Weights of a small GPT-style language model, trained from scratch on English Wikipedia: vocabulary 8192.
Each number is 200 + 20 x the weight over the matrix's rms, rounded and kept within 0 to 999. Layers, rows and columns count from 0.

# layer 6 MLP up, 256x96, rms 0.22, rows 150-174, columns 0-95
187,227,212,173,199,194,178,188,194,169,174,169,187,187,198,169,192,184,224,223,177,236,192,182,215,191,187,165,182,237,189,256,215,207,184,188,175,187,237,212,215,224,181,207,209,207,191,196,185,192,191,214,205,184,186,199,205,185,193,170,163,215,190,187,173,222,184,209,182,187,195,222,191,187,210,175,195,181,203,197,226,217,232,172,183,201,196,166,229,211,184,192,208,171,165,216
216,184,189,183,217,187,204,201,221,202,217,207,214,181,204,219,202,214,192,209,158,168,237,156,210,189,219,218,227,223,223,212,204,178,169,174,223,202,217,177,209,175,219,207,195,182,217,174,202,165,173,212,198,208,217,189,214,158,208,213,225,184,163,202,252,193,190,187,188,226,197,190,189,199,201,243,184,215,180,165,196,183,233,227,190,196,184,203,144,182,156,207,237,189,191,186
182,177,181,217,213,231,173,207,205,180,183,202,207,184,217,186,233,211,210,207,202,165,166,209,181,186,212,220,215,194,225,209,212,195,213,201,214,209,194,193,198,184,215,226,186,178,211,224,197,200,199,207,195,173,217,173,238,186,164,210,237,242,178,180,174,198,194,222,190,200,208,203,173,225,207,205,211,252,187,203,238,176,187,227,200,234,238,170,208,219,205,158,199,198,182,229
207,215,199,231,169,175,204,218,220,196,216,161,195,199,198,188,229,199,220,166,214,178,179,192,202,195,233,224,182,193,228,201,179,217,201,193,162,186,186,231,200,173,203,203,209,183,222,228,172,214,188,223,203,193,198,196,188,225,175,195,178,169,180,207,190,201,184,154,242,227,195,205,186,191,187,209,189,243,199,214,185,206,184,189,190,180,217,189,199,169,207,189,184,191,169,222
163,184,239,200,210,211,219,221,214,202,198,220,146,210,211,216,197,216,206,183,218,232,180,174,230,209,172,205,179,204,218,223,186,215,223,196,180,179,208,188,209,207,209,214,239,206,207,177,196,216,173,231,190,171,221,189,197,169,196,220,195,186,199,259,184,176,187,220,184,213,196,202,200,133,174,216,199,178,181,192,228,200,224,184,220,210,218,204,171,206,210,186,188,195,214,193
192,153,219,208,209,166,226,191,205,216,214,169,206,183,190,189,176,211,177,254,190,196,213,152,199,166,191,200,212,169,196,183,188,194,166,188,200,196,219,216,215,189,222,176,207,162,181,179,215,204,210,184,209,146,168,212,204,212,192,205,165,203,191,198,176,198,211,185,196,203,195,181,201,217,224,216,224,176,200,172,170,155,227,182,227,164,165,180,198,201,205,207,228,221,192,230
189,203,229,195,192,205,221,182,193,213,163,180,223,210,158,196,236,189,159,192,209,211,191,237,193,201,218,188,162,209,203,199,220,178,204,204,188,213,202,189,193,206,182,164,220,179,201,218,193,247,188,211,232,198,219,183,156,209,218,194,203,187,175,235,188,197,184,210,166,208,196,164,183,213,199,183,248,195,202,192,209,214,216,205,188,211,215,179,202,157,216,208,203,156,197,178
175,207,209,210,210,210,234,197,191,202,223,191,216,204,217,176,190,202,187,199,236,185,178,219,181,167,186,221,211,171,210,208,183,209,205,204,216,203,205,203,218,210,227,212,192,214,198,189,165,214,195,186,214,224,210,181,210,197,189,188,208,156,243,170,162,184,205,188,176,223,203,212,209,226,170,216,200,210,232,226,158,198,193,181,210,212,202,217,199,225,182,193,179,191,208,147
185,199,173,237,216,205,182,164,236,201,188,215,191,208,149,157,229,197,200,184,210,213,183,221,222,210,195,182,209,240,213,218,210,222,198,186,235,184,219,191,187,213,219,198,185,198,206,216,225,171,159,211,230,198,202,207,216,209,179,230,166,198,230,214,215,204,199,187,232,203,200,219,209,170,225,193,170,182,195,213,180,201,171,162,178,229,191,183,190,200,170,173,166,207,172,201
186,182,202,221,204,222,198,177,192,223,221,216,193,197,228,219,199,202,228,177,223,191,147,182,231,196,190,214,182,194,214,187,169,183,207,214,160,168,217,157,230,176,186,170,190,226,222,199,198,195,234,191,193,209,191,213,185,198,182,213,218,193,205,211,185,187,237,189,180,157,193,189,206,194,208,204,189,157,190,191,187,200,189,173,192,202,185,216,184,226,192,213,223,213,222,197
213,226,222,217,198,187,182,230,184,172,180,193,171,179,210,213,211,220,210,198,175,202,201,187,245,186,199,214,198,170,213,230,208,208,150,222,210,188,214,179,182,167,195,199,172,181,190,209,234,214,213,207,191,192,194,190,188,207,201,207,221,201,197,163,186,189,203,193,197,207,238,185,197,225,196,180,204,199,177,190,182,124,195,185,213,198,226,191,198,166,206,197,186,182,195,178
187,169,191,181,209,185,202,174,173,194,211,227,196,198,217,189,238,207,159,213,169,196,181,186,237,184,171,221,221,177,205,169,166,194,191,181,178,182,183,177,196,177,232,181,206,228,174,252,199,211,185,206,194,204,207,180,184,248,170,216,209,237,197,211,235,202,197,186,192,190,170,217,218,180,190,189,200,204,168,183,178,176,200,188,194,195,205,199,176,188,207,200,207,184,197,225
190,184,220,151,202,236,209,197,169,161,226,170,222,168,214,189,234,221,158,184,177,209,203,203,222,237,223,193,199,232,197,209,201,190,193,201,211,181,197,184,228,199,198,205,225,168,176,223,219,195,207,195,206,193,178,172,212,199,228,150,214,195,196,195,211,199,161,191,217,197,199,184,169,199,221,194,200,190,196,179,197,194,217,204,195,231,207,205,207,225,194,176,226,195,228,186
215,174,191,201,197,233,175,166,205,197,190,225,171,178,226,190,234,206,247,204,223,209,188,185,199,170,204,216,245,171,181,204,179,214,220,164,200,203,189,200,173,202,234,193,208,186,175,217,230,197,160,182,178,240,198,199,234,203,177,188,237,205,203,193,163,182,198,205,193,185,176,194,179,185,191,192,199,167,194,198,193,190,185,158,172,220,188,194,192,208,161,219,208,202,197,197
207,177,212,204,210,168,209,199,214,218,178,208,228,185,177,170,204,207,242,226,202,210,225,175,183,176,164,223,191,186,193,206,196,193,220,195,234,167,156,215,215,195,191,193,199,180,184,191,169,192,218,200,218,212,214,235,193,196,177,221,213,216,225,217,174,184,231,203,198,161,171,216,208,136,207,174,158,176,226,217,232,204,185,202,206,205,224,209,182,201,193,178,185,189,207,207
198,186,189,202,210,187,189,219,227,189,202,173,194,181,254,216,212,172,214,256,161,192,215,182,234,196,153,202,200,203,235,213,204,200,155,198,203,197,177,201,197,174,217,218,200,236,193,180,235,204,227,184,200,199,231,209,212,183,216,203,202,169,193,213,177,229,206,203,190,202,179,185,202,202,155,198,246,169,204,209,215,198,183,206,170,160,209,182,199,210,202,200,210,216,199,220
193,188,204,169,218,220,221,209,188,154,220,213,196,176,205,201,195,200,197,225,197,222,195,233,172,219,208,173,232,217,175,170,200,178,193,213,171,161,225,238,208,220,193,214,188,166,203,220,184,197,207,218,191,197,272,180,187,200,192,215,192,197,158,194,200,197,201,177,197,221,195,224,208,202,149,229,166,212,219,226,194,185,219,218,196,206,226,178,177,241,205,218,200,175,195,235
193,178,171,205,156,203,217,224,212,201,205,193,198,203,216,211,199,191,215,173,185,214,209,202,217,179,185,228,182,191,181,231,207,182,211,210,182,207,173,191,205,219,178,215,204,167,245,181,229,240,176,207,210,229,243,218,209,215,191,215,199,192,217,177,207,217,178,200,193,196,197,223,212,185,204,203,192,202,218,186,214,194,201,169,188,188,195,234,182,180,208,203,201,220,194,181
144,194,180,197,190,155,208,219,235,192,214,214,164,205,205,224,207,174,242,191,216,156,224,187,213,230,183,196,220,194,183,165,210,237,179,218,216,199,198,184,196,198,221,254,246,148,180,239,232,207,220,196,208,203,179,199,179,198,208,193,142,199,232,223,219,179,172,199,213,219,210,217,209,193,211,177,177,216,198,202,175,187,189,205,185,185,213,171,195,220,194,206,212,216,201,216
217,233,171,234,157,225,199,195,182,220,171,219,171,215,178,185,210,192,197,199,212,214,191,189,209,192,194,205,203,199,170,183,180,193,199,204,167,180,185,199,203,184,224,183,171,209,168,258,180,235,200,201,185,173,161,184,228,223,202,190,208,233,208,194,193,191,167,181,151,161,201,220,182,231,251,200,170,184,225,221,175,194,214,200,208,204,190,233,192,203,176,171,233,227,210,203
138,182,169,163,204,178,218,246,191,191,186,160,224,166,188,200,168,233,194,154,189,213,179,215,217,223,190,179,185,185,195,214,201,201,214,238,194,223,202,181,204,211,173,202,200,225,182,200,222,186,217,181,206,200,203,211,192,196,199,207,180,192,193,225,189,228,207,184,210,204,215,216,193,194,212,190,196,193,201,152,192,191,208,199,199,230,146,183,204,199,177,215,213,206,209,233
190,185,199,184,176,212,162,219,172,145,208,171,154,178,236,242,174,181,189,214,182,165,182,197,197,192,199,219,197,196,223,206,175,209,183,188,213,263,221,221,190,182,190,205,181,209,191,195,209,217,193,212,229,179,177,160,191,208,150,192,209,191,185,198,206,230,214,196,174,165,217,179,226,192,182,207,236,150,205,240,197,167,220,188,192,208,208,213,224,234,174,179,173,238,205,196
206,190,200,222,222,175,190,195,200,231,176,211,215,208,198,187,211,232,207,227,233,210,250,181,214,224,177,218,218,212,172,206,173,192,203,182,200,197,200,215,198,226,206,205,202,224,191,191,191,187,229,169,197,184,181,215,215,201,237,233,205,202,196,195,235,169,185,225,213,231,211,214,226,175,203,163,229,183,215,243,217,204,178,208,178,207,216,196,178,197,233,209,196,226,201,216
202,185,197,164,216,202,171,194,194,155,164,201,195,219,168,235,200,200,196,181,171,203,199,185,212,216,193,234,196,210,188,187,192,247,199,177,179,172,207,167,203,217,211,206,201,196,183,202,171,190,204,218,179,197,206,186,200,172,201,180,218,180,209,182,169,169,188,174,209,188,166,172,218,189,212,210,185,184,198,199,233,219,227,189,168,199,200,232,187,182,204,241,209,191,176,191
225,234,185,179,195,199,214,196,156,210,184,231,210,200,210,200,229,231,198,182,202,177,197,163,217,181,230,170,194,202,201,232,167,192,195,213,186,191,226,199,183,208,217,269,200,184,264,197,216,174,213,176,189,188,197,166,188,216,184,191,181,210,198,214,178,185,197,202,215,190,201,187,201,228,185,198,206,197,207,182,176,215,205,231,238,236,197,191,171,161,178,178,190,186,188,199
# layer 6 MLP down (transposed), 256x96, rms 0.221, rows 150-173, columns 0-95
167,177,217,175,187,203,209,197,169,150,197,174,178,217,205,211,216,190,199,242,208,182,216,194,224,171,227,172,153,196,212,178,210,197,176,208,204,214,182,182,206,217,220,179,210,185,193,193,206,225,188,181,216,199,201,196,211,197,168,138,188,201,209,186,177,166,175,190,179,196,220,221,179,180,198,208,208,209,222,186,190,180,221,161,214,210,178,193,215,206,173,222,208,164,217,199
230,226,226,185,204,195,224,221,189,224,172,197,180,261,195,180,190,196,218,178,190,197,204,191,210,195,206,204,225,198,158,233,226,194,159,190,198,204,218,230,220,216,213,205,187,186,201,188,191,192,207,205,209,152,193,189,198,202,282,186,201,214,165,164,217,205,209,198,179,211,209,195,182,176,233,252,193,202,213,170,220,187,205,193,184,209,219,191,207,222,212,177,204,201,220,173
171,190,171,198,194,215,206,225,202,159,185,188,195,178,214,197,190,205,181,223,155,224,213,237,190,219,191,195,190,217,194,199,203,206,215,205,199,175,176,207,215,228,149,181,201,196,230,184,223,212,191,209,236,244,214,179,201,211,176,202,195,164,193,202,197,155,207,181,192,232,215,222,212,216,193,227,200,194,179,183,203,202,217,210,228,185,190,188,172,199,241,206,178,186,203,205
207,187,184,218,187,208,180,200,195,165,196,218,211,210,188,201,204,201,193,189,190,177,193,198,152,202,174,190,215,185,212,221,208,177,217,198,202,167,209,198,230,238,213,182,178,241,213,157,168,173,204,183,197,202,223,188,190,219,139,220,204,186,193,167,195,186,205,192,184,195,192,177,216,156,188,227,183,176,203,179,211,194,211,208,211,242,209,187,203,193,186,170,210,228,196,192
153,191,172,200,213,160,200,203,210,190,187,200,182,137,186,174,225,201,205,225,168,227,185,212,232,214,202,182,193,177,195,202,177,205,212,178,202,232,211,201,206,189,218,202,174,179,175,211,197,177,193,190,213,209,185,209,162,224,182,199,226,191,193,155,187,213,211,227,171,200,212,226,170,206,227,193,213,182,193,170,205,212,180,177,196,199,224,169,219,219,196,183,224,203,212,200
180,171,210,212,208,215,211,217,206,194,156,184,171,189,177,187,149,233,171,233,209,186,210,167,248,234,222,241,230,176,195,220,223,187,196,187,208,182,231,206,214,212,219,193,183,166,192,212,202,183,215,188,193,189,186,182,213,201,134,186,196,194,200,217,220,176,202,190,166,201,196,221,225,237,180,213,230,187,212,191,233,215,189,211,213,187,237,206,206,202,165,178,206,156,210,188
206,201,197,231,214,198,211,228,184,231,223,215,225,211,186,209,182,204,227,240,187,198,224,207,177,215,170,193,234,218,221,218,170,200,208,199,195,188,231,189,211,218,170,236,199,200,219,207,224,205,230,185,220,199,163,209,198,212,236,235,224,206,208,229,190,210,216,208,186,213,223,207,204,228,167,203,201,160,181,183,194,209,203,179,219,222,201,202,179,186,238,221,193,183,181,200
222,223,231,179,196,208,176,216,221,243,175,180,187,210,203,211,194,206,201,188,160,200,240,185,196,211,212,169,220,209,186,174,209,210,195,222,177,243,191,189,192,208,183,185,181,204,193,198,237,197,204,229,196,201,185,241,179,185,172,186,202,220,208,245,216,187,223,231,214,189,223,203,192,188,223,189,215,146,212,178,230,216,214,183,192,186,231,170,238,202,226,211,216,189,224,247
176,210,215,200,201,161,180,194,201,158,187,203,213,190,189,193,181,211,226,237,187,176,207,200,212,210,187,209,198,194,236,215,187,189,177,170,204,218,224,177,215,199,185,198,206,191,220,149,198,219,190,229,190,217,187,195,190,187,208,214,181,208,185,231,201,197,183,175,180,217,193,242,188,207,227,229,196,255,174,211,192,197,190,218,197,199,204,159,187,198,216,194,202,186,204,172
163,183,185,204,210,174,210,216,218,193,198,188,185,212,225,225,185,211,176,190,187,204,197,231,235,206,230,177,193,168,216,213,211,214,203,182,200,194,168,179,179,212,203,192,189,201,176,207,189,183,204,214,213,219,210,205,212,213,222,170,203,205,198,171,202,219,199,218,204,203,204,194,192,172,218,192,188,184,187,202,254,188,182,187,224,197,208,178,179,221,185,186,191,215,215,202
219,177,174,179,193,204,208,186,214,185,181,208,196,186,243,182,217,220,185,193,211,186,159,219,222,218,213,193,168,174,137,229,217,218,210,173,194,172,219,196,212,199,199,184,219,216,180,207,204,187,189,211,216,183,183,211,232,167,252,221,212,192,175,179,227,211,181,137,183,171,165,173,212,198,181,196,198,226,208,221,200,202,204,188,187,189,224,220,213,224,193,233,193,248,194,209
220,168,192,223,171,162,198,181,225,196,215,155,213,204,170,192,159,228,207,196,204,172,212,212,205,192,159,174,182,207,176,216,216,199,209,202,194,191,166,194,206,188,221,211,192,180,212,195,201,217,200,195,161,201,156,209,225,162,180,196,176,193,181,180,200,211,203,208,230,214,218,215,212,203,200,227,209,178,200,215,194,180,208,231,196,174,183,208,194,210,183,195,221,181,182,221
228,190,209,214,199,223,187,219,229,218,176,187,196,220,213,176,192,204,210,214,221,191,190,176,212,178,169,188,205,210,81,205,208,204,198,202,198,201,184,199,202,193,201,204,199,208,186,172,179,207,195,176,212,203,221,223,204,184,200,223,178,175,211,216,201,197,203,208,183,176,167,194,175,193,192,210,182,220,237,208,206,204,204,198,173,184,213,209,198,203,201,199,191,200,206,238
227,206,178,211,215,198,204,215,198,197,183,186,235,205,192,237,187,189,195,221,211,168,233,190,193,212,174,204,218,224,178,173,195,193,217,191,193,224,222,206,213,174,198,171,227,225,184,188,203,212,174,243,253,219,202,173,204,213,162,181,178,222,212,185,196,204,193,197,239,163,176,228,177,211,178,208,184,216,187,173,193,191,204,250,184,208,230,183,195,216,201,195,211,190,198,178
185,225,206,203,196,251,232,182,193,188,217,186,197,238,197,200,223,194,179,188,191,197,185,231,198,176,170,203,207,184,187,204,179,172,182,180,186,174,172,190,188,229,203,229,199,167,225,222,226,193,218,198,201,202,214,178,208,165,202,214,206,188,215,191,192,195,188,199,225,193,199,224,220,249,198,224,192,226,205,217,222,207,230,196,189,190,206,185,180,188,204,199,185,207,191,171
198,231,188,189,221,209,223,225,172,160,190,212,149,85,205,211,227,183,190,189,213,178,199,213,225,230,170,207,194,210,229,194,184,166,199,216,223,197,182,195,192,192,197,186,203,209,204,201,220,229,188,219,209,153,196,191,209,217,200,213,222,210,196,199,189,215,205,210,231,201,215,209,206,212,176,231,206,187,199,201,215,216,160,214,162,198,231,215,170,209,232,191,209,245,175,231
184,218,208,200,209,181,192,215,190,210,192,185,219,210,175,169,169,183,184,201,194,224,226,201,219,204,210,188,223,232,202,200,185,188,188,194,224,211,192,200,194,228,210,208,208,206,198,178,208,207,192,164,183,203,185,225,185,225,181,195,175,183,205,223,190,217,180,207,219,205,213,214,193,197,217,203,200,183,209,204,217,197,210,207,197,214,184,181,187,200,239,198,181,134,199,200
265,176,190,173,225,207,193,162,220,248,240,179,221,211,221,202,193,201,212,229,225,222,192,219,202,206,197,203,170,210,224,202,184,183,194,194,217,192,203,186,157,184,204,200,194,188,196,198,203,180,220,200,189,189,196,207,203,235,234,170,192,181,191,184,206,183,195,197,202,206,212,201,216,227,201,187,215,198,199,187,220,194,177,204,211,227,163,219,208,207,189,218,195,212,195,205
190,200,218,211,184,221,223,211,166,186,215,181,185,197,205,193,221,199,234,193,234,214,214,157,216,221,193,179,253,190,219,157,230,254,206,184,219,196,186,198,211,206,179,177,196,214,178,192,195,205,198,183,229,163,181,199,201,221,265,220,141,201,198,181,206,216,188,199,196,183,202,186,221,193,202,234,205,218,199,220,186,212,176,205,229,243,250,202,174,187,203,182,184,214,236,182
195,224,171,152,215,197,175,188,172,230,212,207,191,223,205,234,191,201,205,211,180,180,170,229,199,219,191,222,177,177,221,216,198,210,192,170,184,195,209,230,187,192,188,215,251,207,188,186,206,207,201,231,213,191,164,200,187,168,158,186,203,188,192,202,190,226,235,228,180,180,225,211,215,224,237,210,182,182,222,211,159,207,249,216,196,166,190,228,176,196,231,211,196,187,178,164
185,231,201,225,189,210,190,223,176,203,222,187,185,207,190,172,194,178,208,191,209,233,201,194,170,221,164,208,224,197,156,194,203,208,199,209,174,187,216,188,193,191,192,201,181,203,198,198,189,212,155,186,193,205,228,204,202,213,184,197,221,172,229,218,200,208,231,164,174,218,190,183,222,197,192,250,182,190,214,197,211,212,220,171,197,156,210,224,193,216,200,214,206,196,203,183
183,242,191,209,171,192,206,209,216,175,251,192,224,82,146,188,199,198,182,219,210,196,187,182,201,206,228,205,185,225,239,228,197,235,204,211,195,173,211,193,239,198,187,208,239,198,176,208,172,206,182,199,213,210,216,181,218,201,247,169,195,209,189,178,234,191,182,184,210,219,184,193,195,205,198,194,182,209,205,191,208,204,174,193,180,200,210,171,194,206,221,165,235,194,190,197
174,185,228,180,194,204,173,193,195,180,198,232,191,224,180,196,232,207,197,217,163,225,218,193,181,238,201,192,220,201,181,239,205,168,191,219,197,199,195,205,207,187,218,198,195,221,223,229,182,187,187,199,207,190,193,194,204,154,171,180,228,196,207,192,176,166,194,206,225,186,175,207,234,214,183,222,191,202,178,196,148,193,187,201,221,219,194,211,196,200,229,203,215,208,215,207
174,172,186,190,202,184,194,223,212,196,197,212,234,235,191,213,229,200,171,196,198,234,250,216,232,206,199,176,180,205,237,229,235,213,175,184,201,220,180,219,193,169,220,157,178,203,228,203,210,172,195,233,209,192,192,197,175,161,178,195,214,195,203,192,198,186,206,165,210,189,186,156,167,183,188,191,199,193,221,184,194,206,236,199,171,229,188,217,178,198,176,199,196,163,212,217
# layer 6 MLP gate, 256x96, rms 0.211, rows 151-174, columns 0-95
203,167,177,181,173,182,207,175,260,203,181,209,220,158,232,180,179,237,203,212,194,196,215,218,213,185,177,219,209,167,226,180,200,197,179,213,163,229,209,185,211,193,208,176,219,213,218,160,192,220,228,198,223,211,247,219,256,207,192,207,207,201,280,174,166,193,197,202,210,219,210,207,193,231,170,200,218,206,207,215,212,215,213,225,185,172,177,239,164,208,182,219,198,210,225,222
192,191,193,222,206,246,173,204,215,223,192,214,218,178,207,181,164,246,189,212,215,199,190,200,196,186,198,203,210,193,209,187,195,235,218,233,212,223,210,179,179,229,177,211,152,167,210,174,176,203,219,165,195,182,218,188,221,162,194,207,196,185,151,168,194,164,193,224,222,182,199,214,194,198,188,185,222,212,215,204,194,226,233,207,187,209,196,178,204,179,202,129,197,226,218,179
202,241,207,208,206,196,189,230,188,176,196,195,180,202,216,179,193,176,222,207,165,199,211,201,189,203,231,223,208,206,214,211,206,229,196,206,199,192,202,227,205,216,201,197,173,193,229,165,199,197,227,211,182,166,172,189,175,198,211,206,189,165,206,197,171,210,184,212,218,190,196,224,224,222,241,177,192,194,213,206,197,196,166,202,173,191,207,185,220,174,221,152,189,184,214,188
200,252,207,197,192,214,176,185,205,159,186,226,188,203,199,168,196,201,197,168,213,200,159,170,202,203,173,224,220,234,221,183,191,183,206,216,225,159,192,201,201,182,211,241,202,187,196,188,221,204,228,237,187,193,197,189,187,239,179,235,211,191,191,181,211,226,190,195,189,202,200,194,189,190,214,200,198,213,175,215,206,176,202,189,201,208,196,173,195,195,176,196,174,221,219,219
200,227,192,233,221,224,240,197,228,214,175,217,227,207,190,198,213,240,158,235,191,173,189,178,198,171,198,212,202,199,240,232,179,234,192,183,186,183,211,203,226,194,199,207,200,229,194,169,179,179,184,195,194,186,221,200,196,196,198,244,185,203,217,189,179,189,231,190,224,221,192,159,216,217,211,216,194,149,192,181,232,229,184,185,237,190,220,227,202,187,163,178,222,186,219,208
177,211,213,217,170,169,212,229,228,196,199,184,223,173,194,213,181,219,195,194,200,163,203,158,202,217,233,162,203,223,202,215,178,204,190,208,192,170,161,239,195,205,205,220,169,220,189,207,229,195,216,177,190,187,167,192,231,187,202,214,188,196,234,208,203,193,204,189,196,199,216,204,208,198,182,185,211,174,171,176,155,195,187,205,187,230,203,179,210,212,180,207,213,215,220,183
228,226,213,196,230,202,189,201,201,187,183,201,208,206,192,200,173,180,189,215,187,190,191,175,242,196,192,194,199,218,154,187,204,209,184,218,201,220,219,185,179,214,181,213,206,219,201,184,206,205,203,178,181,211,183,184,204,205,204,181,197,213,204,205,230,220,226,198,210,193,191,209,224,204,229,174,221,148,224,214,232,181,186,185,193,213,177,193,199,174,188,205,192,199,238,218
213,192,196,206,229,187,208,204,205,189,239,155,168,215,206,200,222,210,221,167,200,174,188,230,212,185,221,195,230,238,203,221,185,209,212,214,205,176,204,205,176,204,180,211,207,175,186,222,191,159,188,204,247,207,228,199,190,185,213,210,182,194,189,182,189,181,154,223,213,211,188,216,202,175,208,192,212,174,190,204,212,173,222,176,213,255,202,177,197,165,239,199,193,230,198,192
174,180,195,220,238,185,193,212,189,173,182,209,193,218,215,215,185,176,186,169,193,217,195,223,211,214,220,152,211,202,183,199,215,208,198,199,211,192,210,198,200,217,186,194,185,204,177,218,151,183,211,219,190,236,205,210,215,216,205,193,205,187,196,208,175,208,209,214,204,200,189,222,203,182,226,191,199,193,217,180,229,177,159,183,205,177,199,182,201,243,221,206,188,185,200,181
240,216,199,217,185,185,196,219,240,196,173,180,186,210,177,207,226,204,216,186,202,226,201,225,243,196,193,197,193,195,205,218,237,207,222,220,218,192,191,212,181,154,206,228,220,169,218,209,199,206,193,187,207,231,233,232,183,178,188,203,200,212,215,170,216,139,216,197,224,217,213,204,190,196,150,198,171,193,181,187,197,204,236,216,210,197,169,219,170,207,172,192,176,206,236,217
151,199,171,210,209,199,215,199,228,241,215,183,184,161,175,196,167,174,177,207,190,233,210,176,234,210,202,186,211,183,208,200,170,164,187,188,211,169,202,184,190,199,183,206,187,177,185,206,218,216,232,240,227,209,179,199,174,185,179,191,212,170,244,205,206,214,198,216,206,194,208,214,180,189,231,182,244,148,215,228,181,202,205,200,190,205,203,185,189,215,189,166,210,208,205,195
166,212,240,208,219,205,216,190,201,157,213,181,135,216,178,185,171,203,221,204,177,227,193,197,212,204,199,191,178,210,202,244,191,213,204,233,176,183,187,177,169,194,198,214,217,219,175,221,226,195,184,195,196,191,152,211,224,208,219,203,209,189,221,207,206,221,193,175,204,192,182,182,150,191,229,192,189,176,214,200,189,204,216,177,175,172,230,216,224,191,198,203,175,178,201,214
185,205,226,212,195,213,212,238,240,205,169,186,206,165,251,200,226,183,208,217,226,200,243,213,185,192,195,193,197,206,201,186,241,188,206,219,202,230,189,208,170,205,199,204,235,179,206,199,246,211,231,244,241,230,176,152,242,172,196,207,213,180,196,197,180,225,162,191,162,205,213,210,220,181,184,166,192,225,215,208,223,210,176,185,201,220,208,212,192,203,206,201,188,187,186,182
190,183,215,239,190,173,225,196,192,199,199,224,199,205,190,237,204,172,191,178,168,200,183,210,234,146,241,187,182,197,205,192,191,178,215,214,170,192,207,180,235,159,168,204,208,202,206,202,182,226,210,209,196,229,214,205,225,209,201,182,186,177,162,182,179,192,186,208,202,193,202,213,192,163,200,198,168,194,198,192,177,198,226,221,217,180,157,203,217,174,231,211,180,211,221,197
188,181,226,228,206,204,200,210,179,211,224,226,210,260,195,224,195,202,211,204,217,212,187,210,177,192,208,211,196,220,199,178,191,198,237,220,216,184,217,208,232,190,208,206,215,220,184,211,181,161,233,189,217,254,176,223,205,192,197,195,186,207,188,166,199,209,186,223,221,198,201,233,220,193,215,231,215,202,204,208,210,216,234,219,219,215,233,187,192,186,166,256,209,192,219,205
199,190,191,175,177,231,220,197,176,185,180,220,216,172,192,180,209,159,189,190,182,233,212,226,233,233,205,164,196,212,191,187,199,229,172,200,224,183,192,206,192,234,205,207,235,216,219,224,199,198,190,225,187,205,202,188,196,231,184,212,187,210,199,216,206,193,202,153,248,222,205,225,189,206,220,252,191,209,238,200,201,204,192,225,213,189,188,202,229,236,176,224,196,195,184,200
217,218,201,201,227,186,174,163,217,238,203,198,184,200,222,161,223,209,214,194,195,199,201,195,170,181,195,189,206,176,226,159,203,176,187,168,234,196,210,199,160,169,210,172,200,189,161,200,189,200,220,194,152,214,180,186,215,223,208,208,199,188,185,214,200,192,193,213,203,176,204,180,207,208,173,197,197,210,207,189,219,220,189,217,211,211,177,186,214,197,195,219,211,196,227,204
220,200,186,212,213,207,150,199,203,203,198,243,217,188,216,222,208,241,211,225,193,214,201,178,224,169,199,178,200,197,219,214,202,192,204,252,181,195,249,183,182,258,205,195,185,223,192,234,197,212,200,157,180,208,206,234,214,191,189,214,173,203,201,192,194,198,224,198,148,168,196,203,220,197,204,200,194,206,205,180,189,193,208,205,200,212,169,201,187,226,181,202,221,240,186,232
213,221,225,212,179,215,195,202,182,227,209,182,221,193,207,216,201,254,181,178,172,216,185,197,204,196,204,210,199,240,193,218,186,183,200,213,215,171,165,223,177,165,184,204,181,201,188,199,175,192,197,215,184,216,221,284,210,179,154,220,150,198,193,198,200,146,213,229,218,192,205,182,228,158,178,213,190,211,221,210,210,174,202,223,224,162,144,236,200,205,232,184,173,204,178,229
217,205,204,163,203,164,191,211,200,195,173,201,217,202,218,195,189,181,218,173,204,198,205,228,235,194,222,197,145,206,197,198,206,197,194,227,215,225,220,172,211,187,217,242,218,242,217,198,241,184,197,218,172,222,197,206,199,221,211,167,208,215,204,208,207,215,195,179,170,210,224,172,195,201,210,214,217,184,204,200,220,198,237,204,201,187,184,230,207,185,195,167,215,210,183,208
215,185,233,213,211,235,199,192,205,222,188,227,187,253,244,192,193,228,198,196,235,229,205,222,196,225,188,192,202,190,212,213,193,213,219,144,175,199,164,198,213,237,203,174,198,194,209,234,168,190,212,257,225,187,204,207,200,205,197,200,202,235,219,193,195,217,202,224,199,199,214,211,188,217,219,196,191,261,194,178,204,226,190,226,223,194,220,188,194,205,194,201,189,197,243,160
218,180,166,223,209,168,187,202,184,200,205,166,201,195,204,228,171,197,176,192,207,155,187,209,219,203,223,157,166,204,188,220,195,220,222,170,197,178,176,183,201,194,209,174,198,224,178,195,239,211,197,160,178,170,187,207,208,228,197,179,169,192,186,212,220,172,175,231,204,188,203,179,201,224,221,201,154,168,190,182,208,212,180,159,171,182,198,188,212,250,220,206,183,180,191,158
185,205,207,196,208,200,244,257,182,218,226,217,205,200,209,212,248,154,230,164,198,227,243,250,214,213,180,189,168,217,232,216,211,179,188,195,196,219,214,187,208,193,207,187,225,216,190,193,206,208,196,217,173,194,186,216,192,173,189,195,232,158,165,211,208,209,198,192,204,209,173,207,167,213,215,200,199,201,199,202,246,164,216,234,203,199,163,200,227,178,173,209,184,176,233,186
204,229,247,189,174,205,219,193,219,191,181,198,182,181,200,219,212,216,178,194,178,207,146,211,222,175,189,225,174,183,177,209,181,217,226,203,174,177,190,185,206,197,194,231,208,224,166,186,188,181,213,207,227,188,243,186,231,184,190,224,194,242,236,196,188,177,180,219,179,173,215,203,171,201,177,212,184,208,165,220,187,163,194,223,209,218,166,190,203,206,168,203,216,207,210,202